Each number is 128 + 24 x the weight over its row's rms, rounded and kept within 0 to 255. Layers, rows and columns count from 0. Numbers have three digits each. The size before them is the row's rms in percent of the matrix's.

# v: layer 8 attention value, 64x128, rms 0.0712, rows 41-63, columns 64-127
# o: layer 8 attention output (transposed), 128x128, rms 0.104, rows 73-95,105-127, columns 64-127
# gate: layer 8 MLP gate, 256x128, rms 0.124, rows 0-43, columns 64-127
# up: layer 8 MLP up, 256x128, rms 0.115, rows 0-43, columns 64-127
# down: layer 8 MLP down (transposed), 256x128, rms 0.115, rows 0-42, columns 64-127
v41 086:129076157145108121093163124133093140147140126140144132106140173131141134114148097125195166153106163075080115174141115111153137160143114122109082162120104091148137137142095156165102125143131130
o73 080:100145110128116186150098099142125104130144150109178126121135187136160150141143097132128122125142180116152164155135149136127112136144131134147109098147142164151148126097141141142160144111128150
o105 098:140106132132119123165101134190143140132129119108140092138138157170110149111105138137129156111063115103125178138095159134131121115115123106152130124144137185144137118106130119135106181129122216
v42 099:126087142148136179136144150125134119127155193110150145118167122072166136131177140138176134122119135109149120094128147141115113116135109136110161136122113110100155124143155090118098161104145133
o74 089:135108140176152142152130128130116132118115124122153170112105115100113125067138137086119154117125107150143139116123099148102063138146128133146132153131139168130148124104115208119113104169154118
o106 109:109133129131117136134122135135116139105106148063103104132118127113131097067144126122129178136156135111118130111154067151125144185151120141133131158148136155126139135120106167127159087172151090
v43 073:165183155173114110141143134139114158095111091118135149113099119132161122144128178107145110093145106078142127122156149130165106100087144108141149151133154115101128186130121142141107145117126123
o75 095:133152128153096140157095150099131106121111166081145166136117172101124122132116121133108129105112137092111151097125139155098141090102155114140104126104091143104163122099173150159125149146133143
o107 076:116126093156088116184151129132123116125109173147138188145121138108111136123104107103143110110164119098088136096150159121125140101076158126155126122135068104107163138091148101176133162126105129
v44 081:131204129084137137133125118113148148122100120128147090125080080189141127107133140111161140132126102125116125108138141129127062115119135148146116145149122164142139192101161140105127125126112146
o76 077:119118093138138119120121188087132123121127126144124178160126086145085125134111144164106157075099141143115120089104140133120165108146144125146087111118145118130149133115100121119095156136107127
o108 083:108104128152121119111132145120106138116122125178153139130172123141114150136110160101119109091108144118096187114141122099129128155127157161137096118107131104134130107108122110103132109082129081
v45 079:105097157070135167113146149097151130189106120134107143133177107145146100104129133136153105113109172110138112174143123150086114161151133157127113143119123075151092101134109114141115114108123130
o77 072:124128112119211152125112090102166095108121097189108177163144085133098122083144128133135116125088117174119129122133121104124149134142136117121156111110120165120121133104118115097116159143065143
o109 092:113142120099166153135095128135163116108156141129144067152146135148111115098140145115095135126058117150148153123119114070142111176120107108116106113126174169134122115137085111125064143095109116
v46 083:160115111141096133118174120122145109114135118123180089166084113138179110115109088133135126125125108152107135121128128127139129135149122150133090170128149111096100102119159117139142178081145155
o78 084:174118136145138156145114196109135140150120151133114171119134146112099130121135111139134146120123151086124147087118129132132108125155124153170100118150151119128158145122116112150092172141139116
o110 112:156112158140139191155128143110137141156098113112117139141128138116077116118124107144140162125117133106143152086114143125102112137138128124155114120158167125126143126135122134159119176117142147
v47 104:129139144180130107135125144160082127163170065127083139132101147123106116120069097135093148144140112164122146175168123161118114153117157147143132130144123163131096097153108132124132124147099126
o79 108:075120094086117135140118097130139137112139136114125114107180128146142147088183151145151113107113099123133125110114100139137152167147123135143092103120133091145102132148153083125126111128079094
o111 098:105119111097102116125165107120182119115147167120148121106146135148180149130183144166153113134158102128122108092170146118123118118118103113122105083114158119172120118141127122135106165152131162
v48 093:133122115082116140105109098128141089080122139131167101123098142162165104092076138124126089160128150126099132135142108129122118134165113148123106142106135094116130110132107105133112123085130133
o80 062:120117125128163149133080154151126176109123149102126133190119081155099126119111125173143140122072152177154116122114149136180126129115169131128102162158094153153118152154118132090122138138095121
o112 111:138153146120119188134091118131120158129135098140155118146160108138086115104136129127138130127075117135152180117116145120121069125119155106124118145141152127115098115133145125123082124108116153
v49 072:094120126151130161127110092137145093094125116124130145166139102141106143098144135132077110138136154114140116072110136138130161142143088145127128122085130126126115132110142101121157121120159139
o81 089:147128156125162094089134110156138154119142127142101083130112066166142115126099114127103137139129080147126092160127129127151113121100120115082157140146133112129093107131109146052157084123120148
o113 084:128153150089200169109117113094120161125157121107139089140116070130144089118126105143086146151154133146154104157107147104115110091121133093107135122149128094103111096135127141096155109126136120
v50 083:130122088113121108128138136127128095116160138130130091140128091085110104115118137128149072132120092142122145106110140149122130126153147164132112150156093101113094149126148115151121159124136146
o82 093:198098141114173101122153165121140141121120147177104159111132088117099134114129125111134138096077109149135119110143142124140086135151133135155144124117165120140158123124132096108093147101099099
o114 076:155094137129117121123155148121139127173109106134121147157145097107094120158120108125140173127121081129094143124157197120104142112110119124155093105115133141165179090140128098148131172124080141
v51 072:125113163134143134114096132117108140118141077147186079116112123126136124088178112150129118146135110172098165097145104116105099159172125130143142111134111121111104132128128138110095101126115109
o83 064:055075117160111165114105135130136149118114152126131102159156127130125151123148153113105109094060131116118140158137090142109153160133123126133147151121135131164132127136116117148143137129103108
o115 087:106112185160094164111082117096105139101105086092120095112131141163070121116142165127121105132088107131138150130064095130119121119115154116129140137121128141117097133129115133140151120100154114
v52 077:140143110158136122160132127146156121140113134116136156171124132133157117143114081125131145122165132139178112156126090154126125125122100103095093179085149108120093165111087144121165120136159131
o84 068:122170119118148130125130131154120123137092148126141114094134108121104169111107100174111124122220137089120120144140138111123120128133146147120106082106166138149137127127188098138153135113137187
o116 086:117095150099170150096112134101134126154121164164113147128142094148142159135126070150143131136192136142142119129159117114156110150116103123113117062091156123136117130140170100150163139101131141
v53 078:129118114084141149101148121095137153139075119146166087123135116108104163133135157130111157143150117137145119128137138105126147107155149095135139103128137094151141187138127131145117111115121128
o85 070:135144159132123157140131137117145076170115096163124113112115134110140115154100138098126105157164167141141143165149180114098116093161091099111146127115111126086119109118110129161131115126151162
o117 089:159098135153149142114082150152118128145121096139103115107138125141112127135116127129119103141083140108146162144060124097126126107090112152120154124143094114113118156147140091127158121103113123
v54 069:105066115098124131112117132127117136122133157147119124166132138145114115120146159139149100135135150160110105179157150152125164119127108164178108183108154155143147144150123118132122133188120143
o86 069:136181140123130171123132118128105095137120095134144128124135122113166116118127117086120093115134143128157176124131136123103138115087140112149113131104098118106105129144128154168124106108095106
o118 076:121133140144140174153125131111146127191123144082142120126144061136174126107132122111108142093125171107131160124118125139114131147128113132110123109135151137143114126132094139134132139115094166
v55 093:155135133058111119124173134119124136175130116130115133158124093148162145143148156128196179143131158138177136160145147153139129094119105118131128147176158156133135151173133136103126135133113123
o87 101:110129133147122169152109153120126092140149113136155184119131157094112127101128153100098133093112147112094138102137100128101120114157140133155088124094141126090149119114143129192097134112122101
o119 103:091133097114111136147154135130136102142156150136165159121132122098135129100131131111131121102113152091070115127153101110125144153186150175158082109113134104102171131114140110209129130125125096
v56 085:124084098103141141140133129067135134133093101134123114115128139101156080100152120140112069146115148098087108123117120112125133112193115138152153139136112092124146165149137109121169131142107137
o88 084:169174141190156141119159116118129141084102107179134109120137102118151111109091157089139103144124143153160138127157128114107128139093127147145141123130100134132090107097108150126077132114128124
o120 077:123168135166113145141157173112116131106118096070114091133061129096112125164118146100125113126118134151167114150086174135128196112082110147097132129133096165135090117151124141161098156144122143
v57 078:132146138098188115145109125119120111145161123116119120129098162082139117119152106131078144123126136125096150101094145128138120094167167131126096161167132122116106120109127111111146095098147120
o89 074:126096146186127097115144147165126145117110129148139125119143114148145141117131127147098153082113113129108135137159087123129101183141112140134139162115139114138121114099124105100125122149130085
o121 081:098112121124131143091088124106114089122103115145193144126124133134113150161131146128148121133164107140122157118155149157102112164128136100122127129122118188139085078148154128139105120120122092
v58 092:121126115153105094158083117132086134114151093124118122175180097130078110114172111149084128147139066161167142120145153126129155107123132122119119110162121163152135114131123136129106105130128124
o90 094:134114143090094104114121126115131137139128119130093095133138089126136114133130127111134118129071143092119161130114118146131178122103140152123193124139106086116116137166120124113163143119090081
o122 087:123109127103093123146138107098118138129100117082126115122125068158145129129119113112114109133130128115106125143067161103112165080127155140115138101097106110144128161134124137118187142095145099
v59 077:136106129163150134109120165142138127127180158109117144053101146136152140110022155141126116127108144122097133158138131136099117158115162086157122122106090129111139132142113122145137149150094130
o91 080:105121097103131159148120098123129143102127122093133130134174171129139109104177129152160147126122092120133169112147116151142118163127146137161101113114130135135150122117125142128084149135126126
o123 078:131127094096117119140159135143153143128146157148108144130147146128137134112173154141165103122075104136143104106151110156136087173109111129111148141131122097140115133101136126117084147163129188
v60 080:127127177168153116096093138138113131132099088126081186131158132141097145117169141132104176119152140091149112139138164124171134132099127085148172150089131140141164132147121146099108092134123113
o92 098:075165128127094119124129095147129105115145115092126094143141152129163111144119115148108119140135116089108129154111124151111165115088134104088138146114094140109094124129135153112165096143137147
o124 082:073175104115149109144135107129128124112153166135149093099146132156140145146143136121092098135165128113128091141117137114138129120101115088082130114155112132118093132121129119096141117124129113
v61 082:123116115113101141112157125130096134179150142147089146130138142119140150137155091136176198162125216123155100153138113132169133130134108136104153141121161168143158105140115144117173133131148121
o93 084:118148117128117128132156117152093115162171099118170138102122165124153148139135140105117131140194147115104133154130140127147115144147093134139111149139129122115102117142141163199144088135175122
o125 087:145120127114118087118177134156141153131155124100128154120090152127166136129117108138132159155183168111094126145169121157141159154190089148151136154158154132122138131150120157165135112157174149
v62 080:107085106143110162122121110154145092133121123126101098110114108138153115094168170130147118143125108146148111087140157137156132086137113159136168157081127136138119084125142141131121140157135129
o94 077:145128109129176116134145124140097108151122125113126127127091176087137130100155157087095161087101149126127111119097120140126117117120153119171143191141096148125132152119169168165075092130100100
o126 088:088109100067103153117131096129130144138128129118134135153106112129137090104128074099134188126135167132124172114154115129127143124138121144145097133148118107069143125118113127172131102119138118
v63 085:089092091156111164129102100120136127141131126119128135181147080157124163094060136167125144166131124154132127128177133138085165141151112147139087128113092138137130113116127101154122131136136138
o95 085:159112130074169157111105117143136140150124120135076094153142090151151097099139139144134128152133118159149138172118126114183132145127125132124144118136143097137108143145096135105138114137096139
o127 104:171138139062165196096107121134137164150140113107103106152134078160153085089142117145122146143096152139159142123078121107129119155128140135122155133128160095143113135134127137104145141136136167
gate0 091:107106120114182130115079101142117144137153112140153120089109128162123143123142125113163120141133144158172117170145133085124087102073093135101146105148153101176104132169133124143131128124097115
up0 096:159118146159096103159132129145163146137135101135118130141164112160099165127136135121134155134143101153098171094133116090133113105122105154110172101099093106145124117104091081118119145128139126
down0 093:155111127120142110098128143108113113102140127139170099137110118158143135116139110139108157151156137134128148151122130094124107156090114128087095087112147138113083116111154162161166101140137071
gate1 102:103137111158061120131158117144123142121158099134163143134137119141129117111093129161114170119140093100125098154126133133123116106090126146103161159121113098122142137153108110114151147104126103
up1 100:120152130130109133091148120145137140100106094154089139094167148115149105127097114174110150129137152154147121102167155113098138121105114143126113096109098130143067091133182160148127149084105133
down1 101:114111120144116131094113142164149156154165158107134151161130155120121161133149156100114127155174140122092076121115083142124110118107216105157115162150139124107141107118128103179130151168142141
gate2 103:129120127119126158118158150143176084128169153116119128081118132109144123108120131123114108139102158162145128135143107145168106077092123137146105127165166140125129139121106178117105142149136110
up2 106:130131153174108121124158116125143117084110128120136148121152134117107150123096136123158083116133143124114128154101136134113117136076148094080149120146143126055120079105116143152163137126145125
down2 106:150128098076128115105145116136150134144171167175137158145119107112150164148142112132162168071145138112143158140129169134133115119123106152142115142157126116155125124149144139124118122158138172
gate3 104:116118136083116080136164092094177109100110138102138122129128128104169136115121161177102103177184134137088109138126120106169164110123183100153104117120142135133105083131120142148114088119150141
up3 104:118159066130090069112136157134143120093136111130146165096141167102139137175132112158171137096179129120099140127150074084128118119133093145154164127118127087119097106143129125115121113165155100
down3 106:154163118090152113075190109123146155149120117132118131160092123135154122145101111143104120182102147191145096144107182116115133110120094115133116107098129144105143154123142091175153104109145137
gate4 095:171076099143133141155130135164097139123124127110112137102137123198102139108131094122131142138136128098132153134135154139148102119119137145072182178125120122164121130112112131090122147156133138
up4 101:154164107128114133132124151129104135147141148115117121116100080171107106117137116136115101094126060140094095117098112141166115098157145123114120158133123160135161105107132112115112147129104138
down4 101:127159128150138138072169125102112149133116096156135079086124165143139095107167131126120079081101090173132089133114141140170121123133115131122159130158153125152089116151126090110104115129120125
gate5 084:126080089126138131124162136086116128128093138177157132131152127129127105136136153119137121124173119158096153119187162147106159125154120124149140103157122105117156098156073108080044139083111120
up5 092:129101203129139135115142119155078149137099124138121114114141128135084104101080091122160139106131115157156145094137102121098160128201110156103104133140143108111144163135105137091115125119141129
down5 091:162152140149147146109116101123102171101137144115125126155140141151105135101068105195133142110168070112132179114060109105114108128135138117115130153121093093152153117107112116105131080168146167
gate6 096:104063141124154071160122121117140122121129108134120114151135087150119080136146155152133099117141154095111153124129138117146115156203129124079130089084089143150123161136109096119121146156151106
up6 107:110140121180153125052090082111109140135117119170110157129127123142107101151156121145102109118117115147079136122158160122103145097155193128088139110140106111075116124145138114099163109103110123
down6 103:148138123161108126155114141108176106125142131121090131129116099122113100085143090144142142127107124122127125109116135115131135153098170150117143174104148133072196166167121138129161150126138063
gate7 088:126112138102097161133096123094130079142111124136108142143122136138098133133107128120133146141168162119121124103168148084141111197119144150156118188125142168144126112086138127171118141105164120
up7 091:132084121116091120138107157135115127132127133130126116146100125150162174096145140134192104142129154153132121132117114175134126133144128116085172118102141116096186120107155140095119143105143134
down7 090:120116114102147141129127120111129148130152164156093154204094132148093145171101128069135088141137120123094155108108131115094138141137111101126136099157160134129178125135122152138186153125121157
gate8 103:151111126110159125156151156166141134160094111138132121158153145085143115109111118147125128162143084112151166127120111130156095136128095126115136108123129121125077137149105115110165146145166145
up8 098:122114130181096096123131081143126126073089098123140124119086114152148156175151137145130121085127136144081127136131151085133145125145114174146164126115124127132141135107145135145121148093129181
down8 099:108077131140147143132145140144142172144119120136129095130149054138140099144134115162112130106160127123182111123128136124144128110172152149128180148132128134116138114112115156091133110119144246
gate9 102:172077127134114108132151137153107105131154096102153141115111107131113143095154161125137164113128137182104115092132143137111099109169135135093134116136149104167074121114128115078117149089131117
up9 103:096137168071136128137103131153123147145180113124140167083103130133119146165115108158140128114117175132201114172103105121105188133116124152132128136130163149116118131157159141134129115127146165
down9 105:120130147123134091123077139120100170127124086141154131121141076153121120118120095132119147118101151115138128144155103116126154111154109110109111114114094137120145126167158101133134084133129251
gate10 102:130171142123125062111160162106181145109098120130171134136079119075140128171118125115114095104162077167142121117124177118141082150122146120165134107111134131115125135130139132128148116131111125
up10 105:147117125082110152133117152154085125134138145111127119116088106147115108128134110112082144143129152127062116139163112137158123133100136137176132169131123146129096104130149119117102140076140139
down10 108:100126109134138127104148122133135126116131131131104093142083130132118133131120156159093142137145101141130127168051166103150129133106132103117080098116151173087142149135143152155128122090107071
gate11 098:151088120165150132101160130124162101152099149155084142100169103129127071157083134154118130126136161117115115113178183119118159136110139131132116120110119133137122107104113132140116162114120150
up11 100:170100124099149120146130150118104130126103089109134091167146114111165145161109108165123094149127164159123095130115131190119105110135127139125114148131113144140137171090121129148169103107144136
down11 098:135130126127162144121137130100138134130122116149100115078155146129113138147118159116125138144157147131163152100104141095098172126163162151136055124154116113108121144137074130143118114129122122
gate12 105:127119157130118091118107127121114152112087098149150147070101109143131096126161165119157123150171149147114137088170115120151149132101134127154118148139104128154118151191119130166122130141110120
up12 105:119144141140136109140186139142141135182164137146135128102100139150129114117146116117161104127142139138119116159111123140158126121131122109105097109181164130156165153129130146135139121186086137
down12 103:099098125168119144155104122145146155127092148117124139105147145144102092102152167132116123145101145139126151111072151132149148122106131071159144105077064125151114149136097115135145121144117108
gate13 097:177120164102121138158116129131132128133117123121126133113160097162128106121113133115091087117091145170149096124114112116092109078092155104145150129129084151118124145094133126135137097176105144
up13 101:165119151086138143120117127111100109116089104121118116115169111113135094142162124112106131105112128122168113083156135104106174089101119089137125103101115154142108101200145140076152113102101151
down13 101:105156123134128126171175076131093165086119126095129108143126140155105137122122131134133133115149122134127157159146147148143161150144120159139133125093129113159083161136132100111142140161115073
gate14 083:145087169122137156136114154078155126146071147143095143158177088161087121148145080126118135119128126121110168110135137128131096125127144154127097174156150124157128091106133136114164128111113135
up14 091:133101103124106133120127121161128157147146104156160147109144140140130141141146144116110191131118154110125107116132084111092112111121187099137154087084165111137121140096095069128134157122115140
down14 091:112114124146159143157110145142118120137126118108101138162152134150097114138139099123142101155160138117116096128161098118128117131145117154132093132148156104127143074157117139127176150151111210
gate15 105:142141129110118079141142136143131100170153107113139134119129173106158115149104117170079145127139093154108110155102140113154167081112166079184088114132107113076097105126110097148109177108108113
up15 107:113139141121159154103116120083121188099135120115111103119117083123111084166162095111103129174131149140171147147115137154117161121117132112138146146152135146103091116155128181113108074119140153
down15 103:093098138133154125118124140103155122105117161183127113097167083152162162115097144136133135113140132118121129141140097128133118126134138135150102160117110101112153129113147101123124170125088121
gate16 097:142142134143122124127118149124155119122140122103127176152117103142167090094112118153129160128129114085107149143149103091161115120132117130100091104114166134133097150120140148127132107089140153
up16 092:115105108111118140146185136138120144130137179129106101109121154115117146107143115146122110134168130137109103122082149167101130148139125107152143133132121170187167132109109115092173111167128158
down16 094:119143091111103118139183126107112138123134134146148131146093120119150093119106103144119131117224119112146118130084122162147135136138095130138103114130185177164143111126125123111127106126157127
gate17 090:114140137117106121114144171104179160131082135114141134114141157121151111122157117117148128118184144120089122096119088118131143132140089123193142127101157128160167142172102107108184084116138171
up17 090:094120133138102136104119138100144123084069153112162118081165155134100095135104133091139097105157145127116096124131077138135160133111094142163122135104121114162149141180100103111163132125119118
down17 089:145173146161150116111101112144073108128119164148166097122131201115087127111098146112128118104097153152126087129104113143118130133156114137133142155142103084181099141106082115114120115105120112
gate18 101:136096153106106082107072132139127086142143120117125111114107173123134179116132119125162149112123123142157132116181133121157125098116095121109194111151171130163127151130124130112159151142128103
up18 105:132123167114134124126122137152126087139116154121139133124160112044117127110148174128139142143111109113127180114152145136142118154159138114097207110142118080130138132172119130160075129139116089
down18 105:134097088120135152153183128104119108126138151097106091150144141078168123122096135149119097137141110111128151143142136127101147078128148133159102147094121126115103120087137146113167172107138045
gate19 084:147114149153137092162126132114131107133170152132166115093152121167128141098156132130139149145099135153126123138107142111148078157137147133195131104084166167166125156085129158147128142138130101
up19 100:128165098119111144109104143117192120110113135108126121139123129111154095094081129131134131142135158098104091087104118137143145112125129107105114163130117122100145138129123123097111156110140137
down19 093:107084128124149127148183135142123140137111096115115138112154138110125092111095136121154103154153111138085123173118097115109127109117109165182163097112092087133104114132131160114148106142105142
gate20 085:128118140116127103132155176152128157096110171139126124131083086151147137128127155137129131155134103103114135067101132186136163074121124116075085105129141132125155125138124117117114126148132137
up20 089:126137162186152097097066121135134142130149130109169150132133135142144084167107111150082174143130125107113076134145117110134107129106143149107132141101125157110087125093169099115148112143159129
down20 087:125066139113134156121151120094156117157146160135104148119084132106117146119108097134150107143134089134152105151149145103132119096131114166132117111145127104111128158162140135099137181153137115
gate21 113:126100163113130131152110139126132131096092062149128129139106095129138089164100126133115114122150147145127169091107134089104141104151111134146106117104126166124075093142141138142087116099121142
up21 110:123094138116143082115146160113122081106130122137124130150115113145136127131075179130136115136144116119107115106116124136126160152166104172130090129083104131169106098140136137100122119149088115
down21 108:155136116134146141132075146143132146120101168109176113099144112128112125096106160078111102075101115159138137092083131130125122130158134149120128081103123111131110124132123165119084140128131106
gate22 106:161093138136147130162179149093156116114107113126097135142104119089169104082134128139107160131152136149123165145112127115180137129161102111124158179114122130089110101127126137143124091118164125
up22 101:088135151160109148129123139131099155076101089128131101121114158140125163188169086097131129115153140135134137100114157109136135144102125117089125071118099099168137130112149135131138145082114157
down22 100:119094103098126125074173128160155149124155100138145119149166134162187151124148128154112140095111106129151172114122125147109102096115105147126193130078130124110118095105148144149172158090138148
gate23 098:154167158158159143132156135124130128138153155115047159138141112124136155108154120094144149095150116099131150172115122117131109136143103132142113119122123187136167118103141122131130103149131121
up23 098:109129107107133153080115114118148086133073082117152144146116138167113122153077127139095155147092156130063136113199139167134092122086126128154117144131124126092138139105146160137118123109116134
down23 100:111116114134143158109127115120120140157166090179142139181164128113152073147132114110138112130151146120120155154104150126093090110146126107117130143103165134151112105139131157159140118102104193
gate24 100:154107134154125089173136138119207132114138120124147113144164111103163101141160124177110140143135104119118131157158118122120118152169100137152154121105178154119093133135103128105129097160157151
up24 087:147093112108151148108108130188084125143091114106107127142099162140157149137126101131128159115101134115143135137120110149121091108085113118155165121126135117157161142099135104107167137118120136
down24 091:127136123168128111159129114156119113154108117144106105117138153132114098124142132161158179152165159074136144111114121145136081136121161142140169133143159171140133105128190134120139135148119115
gate25 109:169135130116160134187128119116167170154108114102128144161116108089133097109141186125087135158116109127148134132116159116134159094133155106144138151091128113145095145132068098132121132123124148
up25 109:097120113117106141136164159155092170162114135110129118132109140116070156135124127107162139145113086118107138158110126130109125145130153161154136124063117165131172106129120131146099124153130162
down25 105:162134129121131093120149131107106104134106104045164117113110133110119145113136120161152117137105158176149088144176137119121091111086123100121165142105131143115146064118096122158157140083144180
gate26 094:169124152119106114130136127152073151167106122110137100181127135113115120068136109127077165126117103124104111126084117131154135124108198105131126136136119113114126137138121127123150095128130132
up26 105:111181115139120125127101139148137147165137139089111128131114154144147109111151135106114108102105130120148124103119145114165118111099145123123077084114126096130128107093152079163176123128103120
down26 106:186105108118137143100119140120156114137113125138155123173140106129151126142155126127138146129086133116156138160167153127107113121146087127140173143089150140141171129106105144126131154137159096
gate27 114:153101142138135142166123129143155139132124108141076180101120110116129119112150090131123180104149124115169160132141164098151132109117146128152141140129140134156121138132152119087157168171186112
up27 097:128114141120139132147138114118121151159115124144097127088109110105147117105168131116131139141149119151163121140145149112115179155131165101095101105137074113140100126148147108081133094141148059
down27 097:104130118113138110104108106102117172126129146092102131121105142121091147108125155151145082114127136191105135115122145161100170093158160098162102107131110142133091130148125124121116119126103045
gate28 110:129131147144139072151128131145108133142115116133176127092164156073137150133103172158135098149145152141115095106140146135123151140125096142104124125121130167135091082151125070100106145112122153
up28 110:150164137101119148138125156127131152104151165159110108172120146110119123124124112126101165126090109118109135098147158101152142138125144102079055107143197136197138124144106142094110119151118101
down28 110:051107134110118099139081143155125115063116145092098085127109109095099102134095105109111122110108154121137159140100130140148111111149098147124178140123133088112148155137117111172128132139136107
gate29 106:121149138085122068129121170145127096137129106118162117135111129089106136105133140145117088152140121147076151137138130089113120169115144062124101111068111136163116114107144105144107121107103105
up29 107:159124149107120140129156189072151128134090141147118154116145137150104129094138109144123117086145152105155156168111083143157093148094157134112117155116107132075124099139124155109150170148114118
down29 106:170089072108134110129145131193101107139154133111131112161120135131111146141158140110132116173118140129128113121126117120147132117150148140132176129073161146152118143128150108134103130145145089
gate30 112:157141103124125089142144114198110092114100138133107138103155142122124055151098130140054131129121107117112138108096114128106136076099138125137140151120122096146128119126150130125135179142164150
up30 099:106165116103112108132150126165117125119142152128114119150182139133095062121110136122086114165106118144127120151124095147108134100096139120127151132127091077145117157126182135158137132146136123
down30 100:109123182106150101107090110112149147133140127127126145148154126142126186147139120155185101127102116138125093083157087131147133153192173152114114106144095104088162120108115122152136115159116068
gate31 094:154127148155120129127145085162194139130080119133131132107155109146129087100114158138120173158145160166123157134173125069139186093088112134137133150130102143134115072131121145127110102092129115
up31 085:149138105132119158150159180078125115123142105125138154149118107138139161204103129145145142105166087120094141125103138191134124155087154125091137070085140134147107111134135133139135145127136148
down31 093:127142122089086090117109144173138085097125119186124170131140125116127135160179151154089101158226113120119152126143110139099122123097112119126128112117119168119131105125130122169082156139150201
gate32 105:113095156141122146117132148130128159147113136126090176132126105115109123165158148120149129110165135109131138153118130185108157185146114162148137150095126147148092116122154170117143161127136132
up32 105:110138128123103133104137123130091144102138131138132130117139108147160159192132122137176140089132150149127152109166136138092150141129113136096114080089125144166166142109053143114158104089114126
down32 105:153148120146127154076147134162117099088112132128117134167131100163156146107127137104088090131092099128149086126151109132133131139123130165104165118109098140100131153113114144129101124140077093
gate33 102:150097142123155089132132105151137133132153141108164135126128102163114107099162138165126130115153151121095154152111135136153144128121128124090122119152151154129114140165114104132131131120133134
up33 095:120132126148137099126130131157161132132139134121147177072105142164114098100151145131109108154131162124099148151127120121112175148132107123108095153122094131087099136149102101154079117135101109
down33 097:102145094082128139109122129121129161142141113099126159174147106159138108121113148109126120064120122118104114149133139096158159143125115136133102136082084157090090152130129150135109123091136125
gate34 108:108078178151135140139102155151148106117131117135153158126149112151114133086097140135122106119115168114136110150125094109136103130128114128165122146117164086094133126112170150121125144145125123
up34 105:081110112104142145161104135170110078152097153115144158133172114143127133140099081136163124130125146164140128141186145088159119155122087148173164132114085093124150096129173109138101123106102136
down34 105:088122168120143094143122093135164133124140158171144106117159146175123146103144172124146097109113126116138101155119093115137131124134125135160140095071141140137097096085139123121134147187046154
gate35 089:136131112155116139108113098068121136134119106128126102165116116109123151115137162111127125102140126150127111146131114124120138178127134117087092137149111127148133171122132139129167139145168136
up35 090:151171127123095116137102153117128118128101144154120096103121167146150142125129114128086129107115111117113118105107155119161153141087093126073108135087091147125107124117140143101162105089119116
down35 093:115145145155128104125167116126123125153129130127144118136138112111106138104155125110134154118082150118114154110137132108142087089155158064150055145138119094122145124148121108205099121105170067
gate36 091:126120127144101090146119098169119168091129113190144148131132150151117108172151101107088124135150127157120139140111144138164109105096138141109136142160141097124061140133127114106141125135187130
up36 094:164141107172123138106144129127162099112139064118136128092130088145116130143137141148133160134130149109164076110160086096102089104140152135150160087134105145121106126159067139103130102102102133
down36 093:152142134118113127133150082116156123122108106133122120099123122127122145122132160096118123119230114119112082130133096075138137083099121099101119108109116121129159107159161125152165118107139103
gate37 095:104108151166152100144134171159151146135104075103152130137148080147143137115168083100133137109129112151105123142176116076159074106123145146149116107120135143145116106086161157125145127138164131
up37 095:117162151154144073132146152142134148114091093112104110114148108159131120130143127097118128080104122147136105161168100083195114112103083126138111143138131114131083100132170138111135134129137096
down37 094:106132141111132109119128123135142110130114164152144137108105136137153146130144086159105082139033134108135165141116146090137165155107079099095155150106098097096153151144112110162121129112091149
gate38 098:121134111115125123126098176128149091135156136118145131128144115107141073128144179125101125117158109123126129156128139114088126102121122112163116114108121175131117100103121116123074112102092164
up38 102:129114116147177165083148128140158097104111116131139127172128117155110154158096144084105160149080112122139127146124130122166132145121126150205137150110185164179170125127135121134103133096150147
down38 103:104123160090077130144135152141124146128097100109147158124113140091092107134140103136147110103178141105090167146160137134109142135100162120123132120119150082128142089101117156126157097110163101
gate39 114:096149162097115124158176135106123113117144079168136143088138112077154135206131131122147134097153098144135130094195111087123131108136094147160131138145121134090115136126121147116142161155126129
up39 107:133121145141132124144142128170114143160159119132147114100149156127121152139155136133138142055137127135126178139139114108126139125197121145091142131144155120172169179108126081126151148168135115
down39 109:124127127151076097171088102061118128092147181171169153117122117110135176136095148143111132131132098138118125115140131126123149118116136064096110137139102105156100123109104140198117140117121133
gate40 088:111130122140118069133161106135137091118125121163106135124118117160125156136138114111120160127140097110118144115176113116182145130136095120119151141103125134115160125132136102130091124154133105
up40 094:093144110121095103142124183099155130101159155115134172103069157113170127146144127133139093092149148127120119116114109146106146109142109141116150161087124118142119096096132162112149128122125108
down40 095:152124151106139139111131153089125110116102161101138107147110169114115094125113077131127161195163132136116114114125134115125113090151124119102140117159141140124135123127127081102143126108115093
gate41 099:123116106080133119099107115145173108145155151131122176115108134139153178153107117119165106133111143122105112130166095140109136129110125121153124129086093110096141136115109142129099127137150126
up41 105:141121154152124062121144120126119122126092144130168111128126158150149115083115116090133152105164097083098102104149109130158148155132125141114137140136098129121105134151146104112135092135090081
down41 101:182153159122131147163113094141158133124101130138162106142127124113086153152098091149119133132120127148119093134115153121136087113122142111116114115143168129122140096124120144096158107123141223
gate42 113:163143135148066126171143139148140126114112123129104155127103112149153122128097143141073132153165125138114119141121115101120147102110136115111168178115145149135148118132101137100106112141146146
up42 111:161137123122111149180128089137085128148129150150164122153082109115107129086107131092138119149105136161144168107127153152133103094122172088128165129154115128116148103173122150143081155111141134
down42 109:065169117110145111139092091149155140122123141137104124114077166152178177134123138154104137144081125184160127106149122098182142131129178115146096123157136103146150142115141097150108095157113114
gate43 091:110108104156126122159164147135109148143151092149124133103184126137103118133137100162118164136132076194120135087174159096134124076107143111149122092117118129155128125139138146173113132160136121
up43 095:152134151114115136148151135152108086096124111134095072089095183133119139133121146127130101145108122146127154110142134119119141078115123138091185104169118115096130122161160123098091137113113148